Each number is 128 + 24 x the weight over its row's rms, rounded and kept within 0 to 255. Layers, rows and columns count from 0. Numbers have three digits each. The size before them is the row's rms in percent of the matrix's.

# layer 2 MLP gate, 448x160, rms 0.0918, rows 414-447, columns 0-79
087:119124117122139120149120112099173123150116140101110110136118144108088118110137157046123111127125115120109117126080146135136176115103115108145153122146145140101168132135170147147161184115113134103150132137157103111105123119141142111075112113
089:097182123108141141060129125129118089152151144140116184161090116123114119123144133090179123112133135120171120161124157123136142116137132125103166148144118174160128145119107171089144113078106101145123120127115143134136102143156125133123122167
090:147137104157134113149137126127098130146139106101142124133165115108074123111151155097189124095125113165117091107088132147089118147145141129073127131136106159169134133150134125119134078171132114130168158147107101108122096130120122142121163129
094:144158113121146101124118120171072129152130119134154143122086162148114118095132150109138096101125128101182139117102130103146096113096129109127162143129151152150130130137142168116145155114127159138151112111095149100137127094125070159114153118
116:161094095129134137098144153177120108169154161147128167168154154126125103147085168121119100086178137118147114143099090123117111145097118151128131090115097095129176116120107114121130112135108098145104117118095134113135113118131110161124104098
117:077163090149137084070126102127172189115141120143102160118120103104129109114177136136140139086096102153145127129112158092098139128117139107137121138137100172146118133118149128102128169128137151135161139129098086121067112118125096154114103134
104:133102121128128108145141126162111143106135113127097153115127096101184091112156148130110126144121158080124089121135098106123162079121138138139132154137110130099139127149111132142086143147145145121139109146135124134105087107131135169072111161
088:113137140121111138150135138110118101087158107136125114156089135119128116130089077074099139078137157135143196115105161188069128160181162106071122101160147134106106120150124086093149111151107117121116110118072094097128162125122122134102126096
101:142187149183125150119150080158112123195146138127124104157140152092143141098155114097149100129151120112140176083098096146118143132135164122138127095105140098128145127143130158155090125158105134134124078175091092121129130108144112137131144090
103:122137124160132143097126147174137123164106139082100162124148123081116098144138160130137082124116108131071109151111128125119153175078112116144150123106078129117118097121129154151098097144136127118131113140169125155142126133092082159119142112
086:176126103120139152084129179115130138083130097155104160139150123134177129186075134119112164149109136151143132156142145120119109106133108131150089135140178130152152130125133110119120164144092124145155124110062144119132172179123123111108143109
092:153126114154159128134160145152093160171122096101138109086135144116123095164132140166113142126137160114081151144109125120110181142139101134148106095122108162113129138136153185097168132124130156156134131116140101108081121112118105117105136150
108:111164111158133158137144147127103086153160142118102129131127146139107110139137097140096149192106067119110117108111133109137146179104113104083120167158119108138139092123150127104171132109136106136146141178134115163146128167111167156107156109
086:124136139082123090160127103127175140108132178087136116163110118124144125155165131094123125130126103114094103119102141119128107189118143119153144106155119132124139153122125105187124141153125125129115145090157096148133163074133136099135140141
080:144145119128131138091147118134082116149096143157088118141116131146122150121094157134160075110125127103114111094141167107130127113095100120104137138094103121159171156115121157144144135095130132119127168140145114174071126119135123137160115175
115:113143122127107109124170123158159140107159167113139131139114162159115142129114172126122096077155132123152119088095112120105100126109153126118134156090109140154141129195125116143126175124158127085098121163094127150136138151120095143107182106
102:062124104168124109137173152127146133100087144107167135139139140154154151103144117106141162126124097125116121135121114099129082148144139123142120174146132105151129173147141128137133179149171109126127138122139170144104098122152166112111134180
085:108094107125125148127175120134141113121134119147114135063138130083087101184134101134124092141162106158127123146152122104126150104103111115128120112119143142121145133107122142115143167115133135132131151132083124169102098171150108151056068119
101:191171107155128158116112153148135128120133139121166163139136159092163128131141114071106081100181118092148117139146101125168133142159104163084110156134129150144138112166098116110115128126123147128144151111107160118121139112141070119146135126
086:077115149118076157109127137124086136106165114163127085097152132129139111164147116119122110109138124152118130155136105113108140138130133139116143127109145123109148123142111102113119110154150112096142118138134095141136146114097123115079110090
109:125158184127120102130124130163116129119119114117134155153139155086180110075104153125159108113135139109142155126132114094097114138098147087080158093079155149138102137162108124150135135093128119098122067129128144179116071106149104156099123106
084:128085069172133143121108130140124127145110148106107118096151128138065119138125115124119170102162148103106116190146153157149103135153105147113144126121149161150101088123099112094134144140113176143118170164132129121134115154116104097139166100
100:132118112082132134118131074086129117157103118127092179103164121099105095129099163106140108078130145111111109161146161124116102169121102144134137111126097152124136160128064121109123113116139146133164161141137133118125130152121166112159104110
107:136132106090126116121119110113112114127092103129098117102154157112112119122134114118141075102162120120111107151136119141099118150123146127108117162140131123099147121157111115156165123141146163172150109094106119138146167134133083123108104093
091:142128143136128091116132132112098141150088101138098141103099130127136157128139089115113117120126158148092121138107156128142105162159118138127169136126096107107155123165077126173131115123125116131167158106095119137073142096100152101173136126
115:090109138106135107118121126146094120144122108168131110090154148147144143138137129157102133067126114139116165154138168111095161117107118153129156128135137136069113129169144129114157126087154103091109132107135142121133135139097110126088115208
114:114139138113106160097165137145126117121124146145153119156143166104138121105084170103138121092118157100143124108126110118119141139094134097107136091068131127114173107118094124067114146158156139107177124172109146138125097129147091154139155147
081:119101141146169127120112134124142159122124148108075148125121141107091147073118077137132148150126139131133131154153155156142140104154078156159115124141105162125103152125168149196128110129123119110118168140130152108101148111127150119104157141
094:127143092142116131089146141181110052128088143127118164111118101060081100134144127115118106128141126158171170119113151141147101123142119157145099124108121113123130114096101126058139162111115140151113117137141143125127111120107120121076142123
101:104150166085123130133115104129143155103112100134131127138145114131074113122146162111165137141107132105117167166111144139107087072134126117120156146132110136115097122102148136150186153106116160114125109115126144125148133102140126123108092123
093:138148082180148153131154101125086134123140181123108148134137139115085117108165137089144110120130075115090131154135132143130114143124137116100127127113123155138167132168162157151146098155142077137164114083128074146175141122117101095115120126
095:099126127083131099135118152147093129170102126096153112172154148180120165139162110088102108122159145115125121100147092127103135099078133096122172126165106120120117115150142138140156113123134106133144127117130122126113168103115138123139082123
121:116130130128114130116120109150055162125140135140120090082075140154157110131113120145142166111156096118147124211126157118124146144163146157132103150125126158125135136149143089127139128109122125146102099138113095092121146171144136163100123160
088:126106109123107131106124174120106123177126142119136099131114117086107118143161133094119124125101122105057114114120154096161164131135113153116168108138119103124127095081134145142093085160155129142164186089145188153122087132122110145121133149
# layer 2 MLP up, 448x160, rms 0.0903, rows 414-447, columns 0-79
099:095120126149134132120166119158138132124135132149169183125166127114153111129133148167152115102131099142154150151189118126102092116120133128123085076121134196184096139164085099146141096133143156134103116130165118134130085112096134148182111123
096:083145131128147140138125099110143119143124134140106145108103117128112119117168120083149127164107097098097122126092139118127138176138154129127116103141136114168131169154121143154127115187113126119133149120167095106132155089152183157122145114
092:101156120146143158108116088136094152146111144134073112142132142151147109149103111158136141119132123084141144138139125088110130131157127137145160100080102091104192110117133132090108159135109146112126121134141091124135091129104128177147116127
095:137131101149104137101134182128086123120156162117133127146160125135100104121105161141082143085121122133130099112119123148161133084108130121110150107148075134083125140127097115136136087082128122163091105158121122133112121130115106123144100126
105:150089117104103143109122111118149162174155157160122145113131114140159146158104126150147114194129170149095145137157148134153139168157102101140107171135118121124137133113157123138158126157114150172128143111140105123135167124106112101078131151
105:094133162164118147144109131135162166116093105149178114160102154170155160102157158173149117128096166138143151107140140126160141080128154153100124118162157161157103173119123110132144129122115154146134118133113094145100096140171130117138079168
102:138110138086148119130119093161101150114115106163150123131107115114173114136141099095130124096099149062137123148151098139135182095099110138136140116189157177121108129113122084132117109133134128148124108107145145150151144140150158099120071152
099:140152103163157117119098154151156108122116159092138164121123158168106135168110132146110114106131149115170150110111137184129120106107106090142147152156133112098077103118141138181166138137116074167105135112130146113127139096092101135132156107
100:129118140102134161118142133135101136087098137136137154154147163129133089136104144123164137095153104132114131122107166111145128140119129143090109128109117132125123163135112093123125121140118148110186122101138101151170122106125134115137097123
097:121141167148101138084143098134120121156111137104138112115110104083130123126088126115118142118079151090125128151143190105150136117096159094130153121117145117121093142121155113074088155106146144115149111158131128132113187133186123171100171140
095:111141146131165139120112095145132083117107146131144169163136122093136132089104094119078138167104145137149141151110118146122127142107107105152120091134122093088144162149173131143088156161083111124111148099143107118114121089124151127139136089
096:099125117090159123100093114164117148103065117112159115119087093154070179101133134138123131185096103135105122123109125117150110087154070155115134089138106096123147142114142115118113111155142102156115149146175129105160086083104072161108148108
101:126131179128168086113144104170100100132109134134160104125111152104128128130153122122053131131120109150153113128132095144139092167182141108120142148155135115139107148109143116094138125107129107117142092094130107134127125128145159143121141069
092:132099152118141126161150104126141118166090151114097133077180138119141147121122116145149138152117146106090134089118127137130148124115119146146067103118137084136077160161123109156131135132125166115168106107200111138127100130105148112170145103
088:082126107145142125167169105164184107129139160139116121084113130114137105112127115095139141142133124117157160143093168126100107106145158061139120100086119164153111139166123160154173174143146133128147076074120134136084144134144146125137109137
108:149151145112111075147145124126114149117150130111118058108106133162151152159141122138111130132128147143098098112180108134142136114166156076098106114068148128135082186136143125120150127110133108112120119099114096152126146135129147138135122153
099:152110094130116168090114140097127128098121160125108127092156126127144102167132102133127116128157120093144134093100129126149114165155109122128127118141154116115151095113104119111136145166098157182155183182145131143094138178131101151142190088
101:089104127129108138156165130116124138119119174150105142095116141086112137145119115170152085130167105160109165132125129125123152153139130110170069088103166130094155123140095172129165173113168181121117119114135155128110132124137136103119130099
098:103118111118071156088140113145099144121141116126118116128125126129092091092120135123140093139109126102099126090132155102122150123133134136121110075145113105124147117086090102137108139149113145065097142145131155123104125161125154137126114162
095:120128112109087131141119119127147124090139128112153100111112105138084117169150133170129088137170148119149099107098099130150134132132116148120139137083114103117109125079132145113088156106154113124109149163178138115151116129098131075121131115
110:133162121132148168126155087101169103161171157135122134146123094147088156112165124118101143124133133183107138116122136160161129102150128139155127129154056147095138160096147148090134105138100138111081141149134103116130151120135094109147101136
088:098088187144151119150138143135096119142148151178086179116124105114128117096126127176121157143119186171104117144139118128115114126108137134130137155126109142155087088149112132185131136119147130128116081139105091155134145122145123115123135101
097:076126137131075181162126131129174089141153142156088186115132139141125077171130154146113115130152123125146148165120126135109112140145125125123126151103105126150153111130090152117187120111144112104145118158114147119117122199155114129088124109
098:136127122152129126130123104075167138105146137136126143085107108080117135124131138123169075157128097123187172121122107145126103187119129133149130102098147134155124082184105129119096135102126102087126137151142132134111135089121143142113168134
092:141115115124134123176130124156173158132169084133140144120079130129144100114106132105147112115136134096181117170123111139136098118109130097112108119112114123142110092141108142127172116118081092175113108122079081140116134144145118079130106156
107:126094060107143137143124143108127138137113119112126121132167173143181093145098153122126136093120114145133119118137125123096158085117089121192140085104167127097117116129130147103108120072124111181144127110114102149119103112096134138123121164
097:130127113134110156132136158141137131128114178134134100158137098093136112125150157085101091128131105121139094126105127106111132155081120106082137118128084117134162107166081131121159153129182117125101133125127111182165133137141118137119094116
091:150149155127121121100113136118143185156104127117110143127141123170109132136124149139117114142113107150084119112151108089110152158148100162110136145138140129112131138137109129145070147134126140132139153069154120145145155144137139135110110129
099:120152127121147124164124120135150115150115090070137139092121111167130146163136132137124147156127061135112135188140124153142110150138151152144106112121070136107131163149115125176129161104144113139086130084128132146123159080140133111109104104
098:131108103123126146167156129111126161103145100134105154119121096139121132115144123126102157158133068128101185179139142129109094126122069139120147157125102140123155110125148142127162107167139141138103203093160142138105129117140142122093127127
097:136085163159122138128150168106140135129153186185134124118119083089104131106162115084145112148088143127126101116138139116131118140113136122067134149114128117191151121103160119120134128111139124085124166080127141124122174150156135112117120096
101:104118141156117130118133152150093100125119127143117141086115103140156107137119144174103110069103151123147156129137124142151136107104106164106144095146123163104092123107102104113105096132172162150118124134114159173133186126126106133117089110
104:104082163116145112092153082156122118147074140117122129111162140124145122160100103147123110124106165106124133123137141136101127060123112079107137140133111146137095093104121128151132107139133097127122141100122096123121122114079111137125069114
094:144121105177102122093096130112117111097153110144108168121163151168104138151132121121111082084151124162122154112164095146133106110098102106175175125128141143140136106127127130135147153118128124126124127132068154130147160128093102150144134103
# layer 2 MLP down (transposed), 448x160, rms 0.0889, rows 414-447, columns 0-79
096:116165116137118096145110144193120124078133122115146122146126112124129140105186089166131153130124134121104115132162103169111115122134173145115134156149098137100117120137135155154096110157140102147107122122112098154100165104131153113143119123
094:136161104119093146099093114117113164137081119136129126134106123126152143128115169131159146154111150161099156137111083118167101143134100135105091121121138129139095130119149091145147117127119124081181159134156180146128123148155108114113128127
092:126143131154152126154138138128138087124140105152081156132137134125128170173136124126114125129130155115143164156152081136168123121094117144138157126118138127136139113131208138164098108119148142151089095146091116119141092113168131094140123142
091:130129100132167111141143107141160132079106160151108171098144107076125121157130119096080162166117152093155107111128141117124129115165135138136102100141130158110129069129125128146107102130142134120136130129121135108146160122142139153102117098
106:136127101164165141119134140113142164118193174152155139128132121151156106087129144124124109140158165137124133129130127075127112132115115124115128113117122127127103148111099128109097121112138132118135055153148107084127107163124092103139117118
104:171149130110126171102124086164132115137123124109106117131135087143107090115119098126098152105121139127144123132131099065085153111098139080144143160154176120113133106127129091141087127132146121122141142114138143079103150164153131152091174136
104:139147131118146147124124111101145107116107128140131108114151119141114134134130141087160093103123065167132147087106140127092105132120103116133081129122099133161067128108082156122138174132154092076142148120115103141116140111088086127145125127
101:130112124137108150126172095108116137150122140133087105127122148162125169140143130136152149104097126129113141105146170054132129136105137156110103114150137129119152101139125074141112152140122138131137141120113138172144153136146109106138146122
099:114148111102144134170127180129106148087112131133103136127151129142133143121111126167157144158136116144134134125160191169129109123113171162094095152146101169151106129116158124118140104121147122162173098114118113120130120073134130094122098157
103:101138139114103160111130113119099141145089107122141088100111135114154117151083114123144140144077139129098123153132124122127163158110125119136106130171120167120116140155162097079095129103096184135160140116113096130087135140189098137089154149
095:159134099146080123085105115145124148107148127139146149124079158165131163124145100138170104087149099124088131147101163208127125143173153099103135111148136134130109146091099151102151128100133145106106166137106124161151149168114151114124135153
099:141120095159115101187131152174101100112125102141108140119162114143131116149126076172121104088165107143151127110155160120102202093083161066147129119159120147141152100160108142132117116093104144140145113151096100114134119125141143143131116152
106:104147124134132107165110125078128134088116133141118103120120172097124143119152151145107103169138077161103122129161115068136142144188090148125098120125141111130112137128155109077125158099134077127116147121150116171110164154125131116125136088
086:135152139132133121121089115168156108085140157146164139127132078106145106124129140119065155144176098127152147148156131140130137126116125095137151162132136150147152119127157151152127080115126101085107133120140090111159162125111150117103143143
085:149144141145122103114129148058121134124095111130147106153103129121127154156141145097143163107124114160112136143092125173176098091137126114118095116160143157161132099144097086137143121113151108127182172154079140132100129144149145124165162138
104:118132105119129154157120133134139106085146128092133154099116109062107128157137137125114126166138101175121100142146092101152174132124127103118091136186106123149135131127119102116138148117154106117152152127128137120132092136138114158151103159
101:138167154129137152133116155107117137145182130125178149132114120145136112100130109178099105090124171122126133143157107114151116065068137153110160111117155112123165107164150133181133081106114091149098092141120127079147118139142132119100144128
098:116168124133154119098101109076135108111130158136088149139144165122130159111092130127147153104084132167148118097159117083171114144132130081138114118087121152139159122113142127084122163158110167103106142116121156131097131131139131090135147085
102:093136107119146102181103128133083123107122106078109144086164096156119141106115129178118131144112136099097168146165114187103120107145111107095115128098132107126161155073128155126132151143109137121114073129134141134130136102142140136111105150
095:126111105113119108084113103105096107113140157099164129113148149146154162132119127165178118158128138082107094132129084164144179099120079132106136118107166125102135109110130102074105150142145109109169147145115137133119090157133133106096102130
117:138106127112124157127126137127140092124151160147128144107130141165116130154132130162104156172144143146131135131110126225120125116096142138139117144126111125103135115112132115113129123127089106126119099145150140111152119110103139100154156135
085:114168188133092099104148083093132129109141095118130133128120132146125117116152108132126176145082136107078112098147116163116090131119129151112126138123163152127134133144123131138157145118128139121120147096178092153140128130139120107138119141
097:152104135137134101112140131098114140184113132100134134136122096100125130132111134098161142111143134140134126127129073006150105109115111132134149122087120147120111122122102120128108146135130124119147114138119147108092112109174152120109131154
098:152136112128130128113155137139128139123144126128116159073100146107143151158120143113202126130087119091179191114138112158184098131116112068151133177132174118098123095177157109138134103116128122096141153139138122106121133138132126123143151138
090:078131146143084125112147158090126120120136126164101127145149091115127111169138129133123140126141093145121143118104118087103104131114149146119146118126130118152189159124109141112107135117136131106146138178162094148131122118124117130141131127
108:102100116109125102118151131120131125118141136080104118127148152179118093136165125134124148169129114078134133152151125090134112157149140085124118126136131084148119127161156134152100156127125077100154130102126117112177080071115114120119111135
103:146120142122142115125111116062123143133111117088107134117125120137125173132114104149123137141115125127117124150165127073125128125147115155136111151145133146148121141118139127156127114139125120118142145116125144105096134135134134093130135126
094:125124103101122117118111126125128122103145143160143164156085129109113111095153116163136138142131088097143140119141138206107165151172096123121145112121159102129133109099149137123134122124127117084157124167129154125108131126114147078118105137
101:127149178092142162136086138139135118139126105125142119115106127144119115128092135157121127138102099127138139095140117105168141128125088100131102101145150116148157085147168126170119110126140121107102144135130143133133152129143133108120109109
098:179142151119116100073117127160152128140142096099151115105150146146137124132112126133141096137165176153107106091162140180137108171148162136098096153163151132133118138142123144109113104103118127124112103140103125148131109104150185171145112131
097:170133150126109126102111120154124129111124170144113105126139103176091123120137119130165153158095134146062152125114121149115119162135115143112118136135147145140127129146170147123136113126141161090169170113161154137176117183142111104119114138
101:122123137143145114127111166186150127187115117138140112136158166136114119089117110118113125123140093124163094145128161087127108103138135120193136087141130130135134115143092161152128082096146155153133098160131147122113133108123112117153121104
104:128112084121079096136130130112089144137118131137114112117110141114172125105140157141122145088169129150158182141163100170151126130101107147096109074134075137103117123160172114126164187108143146137125117116122123124172150145145193124164174114
094:097158097123161103150158162157170142125107150108106141143117112153117133116149127148108126155138127099158106140115103136133127122129156147161145144116099165134125140140146167147126095173166094123111102107141084146118139136133089162160122140